{"n_layer": 10, "d_model": 128, "n_head": 3, "n_kv_head": 3, "head_dim": 32, "d_mlp": 320, "vocab_size": 615, "activation": "swiglu", "norm": "rmsnorm", "norm_place": "pre", "norm_eps": 1e-06, "positions": "rope", "rope_base": 10000.0, "rope_fraction": 1.0, "qk_norm": false, "attn_scale": 0.177, "bias": "none", "tie_embeddings": false, "parallel_block": false, "init": "normal", "init_std_qkv": 0.0442, "init_std_o": 0.0099, "init_std_up": 0.0442, "init_std_down": 0.0099, "optimizer": "adamw", "lr": 0.00236, "beta1": 0.9, "beta2": 0.99, "weight_decay": 0.051, "lr_head": 0.00562, "grad_clip": 0.5, "warmup_steps": 358, "schedule": "wsd", "decay_fraction": 0.72, "decay_shape": "linear", "final_lr_fraction": 0.02, "batch_tokens": 16384, "seq_len": 1024, "doc_mask": true, "train_tokens": 120800000, "steps": 7374, "dataset": "wikipedia_en"}
Each number is 200 + 20 x the weight over the matrix's rms, rounded and kept within 0 to 999. Layers, rows and columns count from 0.

# up: layer 6 MLP up, 320x128, rms 0.117, rows 113-116, columns 0-127
# down: layer 6 MLP down (transposed), 320x128, rms 0.113, rows 113-116, columns 0-127
# gate: layer 6 MLP gate, 320x128, rms 0.122, rows 114-116, columns 0-127
up113,190,220,168,224,214,226,217,189,172,188,209,227,210,204,232,207,170,195,224,221,213,154,181,204,204,183,194,191,179,244,189,181,205,207,184,188,216,209,190,202,210,193,173,189,169,208,189,181,187,205,201,184,224,183,202,210,173,230,212,205,195,213,207,189,199,181,204,183,215,201,208,200,200,235,210,172,167,240,212,181,211,188,173,185,174,217,178,198,209,224,235,213,238,195,228,196,214,205,179,226,194,161,211,181,205,213,209,174,232,172,189,218,214,175,236,200,213,220,213,198,238,188,200,163,197,151,210,186
down113,199,177,208,208,178,200,206,215,179,205,177,186,204,214,216,195,215,153,209,131,222,233,203,207,196,183,204,203,218,186,233,226,201,205,208,169,208,194,189,183,179,194,153,196,186,221,182,208,200,190,209,219,215,190,235,176,196,168,205,203,188,211,212,190,206,227,197,205,160,168,209,208,214,225,160,183,226,192,187,193,193,194,193,220,173,196,210,198,152,197,208,203,191,197,227,208,228,195,213,185,244,214,161,181,195,211,228,206,236,212,179,204,226,160,203,192,239,202,181,190,184,200,157,168,207,209,219,210
gate114,202,235,170,203,188,184,236,231,189,206,152,189,183,199,235,202,204,223,218,211,156,177,224,186,195,197,185,194,205,199,227,159,228,189,188,157,179,209,231,192,185,170,210,167,204,195,180,175,202,198,189,226,196,204,170,187,220,214,219,227,213,199,202,192,182,199,146,170,236,185,226,194,203,201,191,184,176,225,210,209,188,189,228,193,200,219,219,198,204,211,224,222,195,215,209,192,207,189,212,196,197,198,200,204,207,206,213,195,165,171,156,224,180,180,183,195,189,212,224,194,200,201,185,189,205,200,204,190
up114,206,190,215,182,207,203,174,198,174,184,194,206,165,196,216,248,203,205,206,190,197,150,178,210,183,201,186,204,208,206,169,196,213,223,239,195,202,217,203,194,192,199,194,184,169,200,245,194,212,237,229,217,182,183,209,224,171,181,197,188,188,192,229,176,239,206,166,209,247,190,189,184,248,204,197,195,219,228,195,190,212,204,195,202,210,155,206,217,175,198,230,197,171,173,163,225,207,200,204,198,180,263,167,212,204,220,205,202,161,190,167,213,181,193,191,204,193,206,200,209,211,189,185,176,211,202,221,209
down114,209,211,197,214,197,229,228,226,218,213,196,197,232,219,216,199,189,217,183,201,188,238,158,228,182,185,219,192,236,237,196,193,218,200,173,205,206,189,204,224,179,191,258,183,197,211,209,180,170,209,237,163,208,185,163,210,204,201,199,188,196,195,208,222,198,156,176,209,184,203,197,184,205,228,190,229,210,187,206,207,219,146,168,204,183,173,177,206,219,197,216,185,200,192,191,200,237,201,188,200,208,218,157,188,173,233,184,222,196,214,181,175,192,157,170,209,174,202,229,191,173,207,170,212,202,207,186,238
gate115,204,178,180,219,225,194,207,207,203,212,181,189,201,191,198,240,204,185,194,238,209,213,228,148,212,202,223,189,160,231,177,182,193,188,219,217,208,163,176,179,205,202,216,185,207,213,214,215,237,194,209,186,195,181,198,223,209,200,191,185,207,192,173,196,169,204,182,230,189,199,198,206,235,256,211,222,211,237,197,224,207,192,228,174,233,231,213,209,212,182,197,190,180,196,209,216,190,190,185,195,169,224,202,191,174,191,232,188,206,213,193,216,168,219,228,195,179,186,195,206,167,192,211,184,207,209,222,199
up115,205,182,192,226,194,187,189,184,189,233,174,162,233,208,204,180,177,194,201,229,185,204,173,172,171,216,197,200,187,211,204,205,226,220,198,183,219,226,211,199,223,198,192,231,196,219,238,199,183,180,222,202,198,214,212,198,251,194,210,219,194,189,187,205,191,183,163,212,174,226,216,205,190,237,198,216,181,201,208,190,201,209,214,200,222,172,199,198,233,151,203,204,197,191,172,210,212,230,162,203,167,202,192,189,220,214,210,196,229,225,246,188,201,213,214,182,207,225,180,202,194,221,231,210,196,206,235,224
down115,182,177,194,228,206,219,215,201,204,190,142,220,189,178,164,220,209,193,166,221,185,173,262,222,205,210,190,207,143,217,192,174,215,208,210,180,201,175,210,217,176,177,196,184,202,185,221,207,205,207,194,209,179,203,167,198,190,224,198,220,209,172,209,179,210,212,188,197,214,213,172,190,209,193,188,217,174,212,233,179,190,248,227,202,192,199,179,243,193,178,192,197,226,220,203,208,215,210,191,171,198,234,212,200,185,204,178,174,184,197,159,188,207,216,229,202,186,202,200,189,214,192,230,211,211,211,198,214
gate116,213,186,206,186,196,204,162,215,238,207,171,234,236,165,211,219,212,199,185,204,174,159,184,216,214,218,194,166,153,208,188,199,203,218,202,202,192,197,183,172,183,199,170,229,193,212,184,223,180,203,215,177,193,201,209,242,223,178,205,192,216,212,159,208,199,161,202,224,219,181,179,209,208,214,214,206,208,214,208,186,196,151,205,219,215,225,233,173,226,253,190,221,208,205,163,195,209,206,213,193,192,194,193,195,207,205,154,194,220,232,204,212,187,172,201,230,195,223,170,201,206,181,188,233,211,203,202,226
up116,207,239,192,183,172,155,190,201,205,194,195,205,195,201,222,211,177,235,204,208,175,236,150,193,170,185,216,233,203,225,184,178,197,206,222,193,196,205,189,232,222,217,204,188,188,184,206,200,179,223,208,174,212,177,209,208,210,251,226,208,185,232,178,207,230,189,209,224,176,228,223,173,205,185,187,250,197,238,222,188,190,194,208,220,203,181,171,194,189,182,170,225,200,197,232,203,202,206,178,196,195,189,185,179,194,204,215,210,233,178,194,175,207,221,182,197,185,173,245,204,201,216,227,233,202,201,209,195
down116,241,186,196,209,153,198,190,194,167,221,203,212,236,216,188,222,153,242,177,217,172,204,203,193,180,207,205,187,225,201,179,197,230,209,189,233,202,201,207,192,229,188,208,199,190,160,192,203,193,176,206,214,217,194,214,165,218,194,237,191,215,230,214,223,183,189,195,205,217,184,210,213,222,180,184,210,208,177,177,200,180,180,208,164,204,205,236,193,201,174,197,214,185,213,198,146,216,207,226,186,189,158,186,229,222,183,195,216,169,178,191,191,239,214,205,233,197,213,198,169,216,188,205,190,164,197,192,225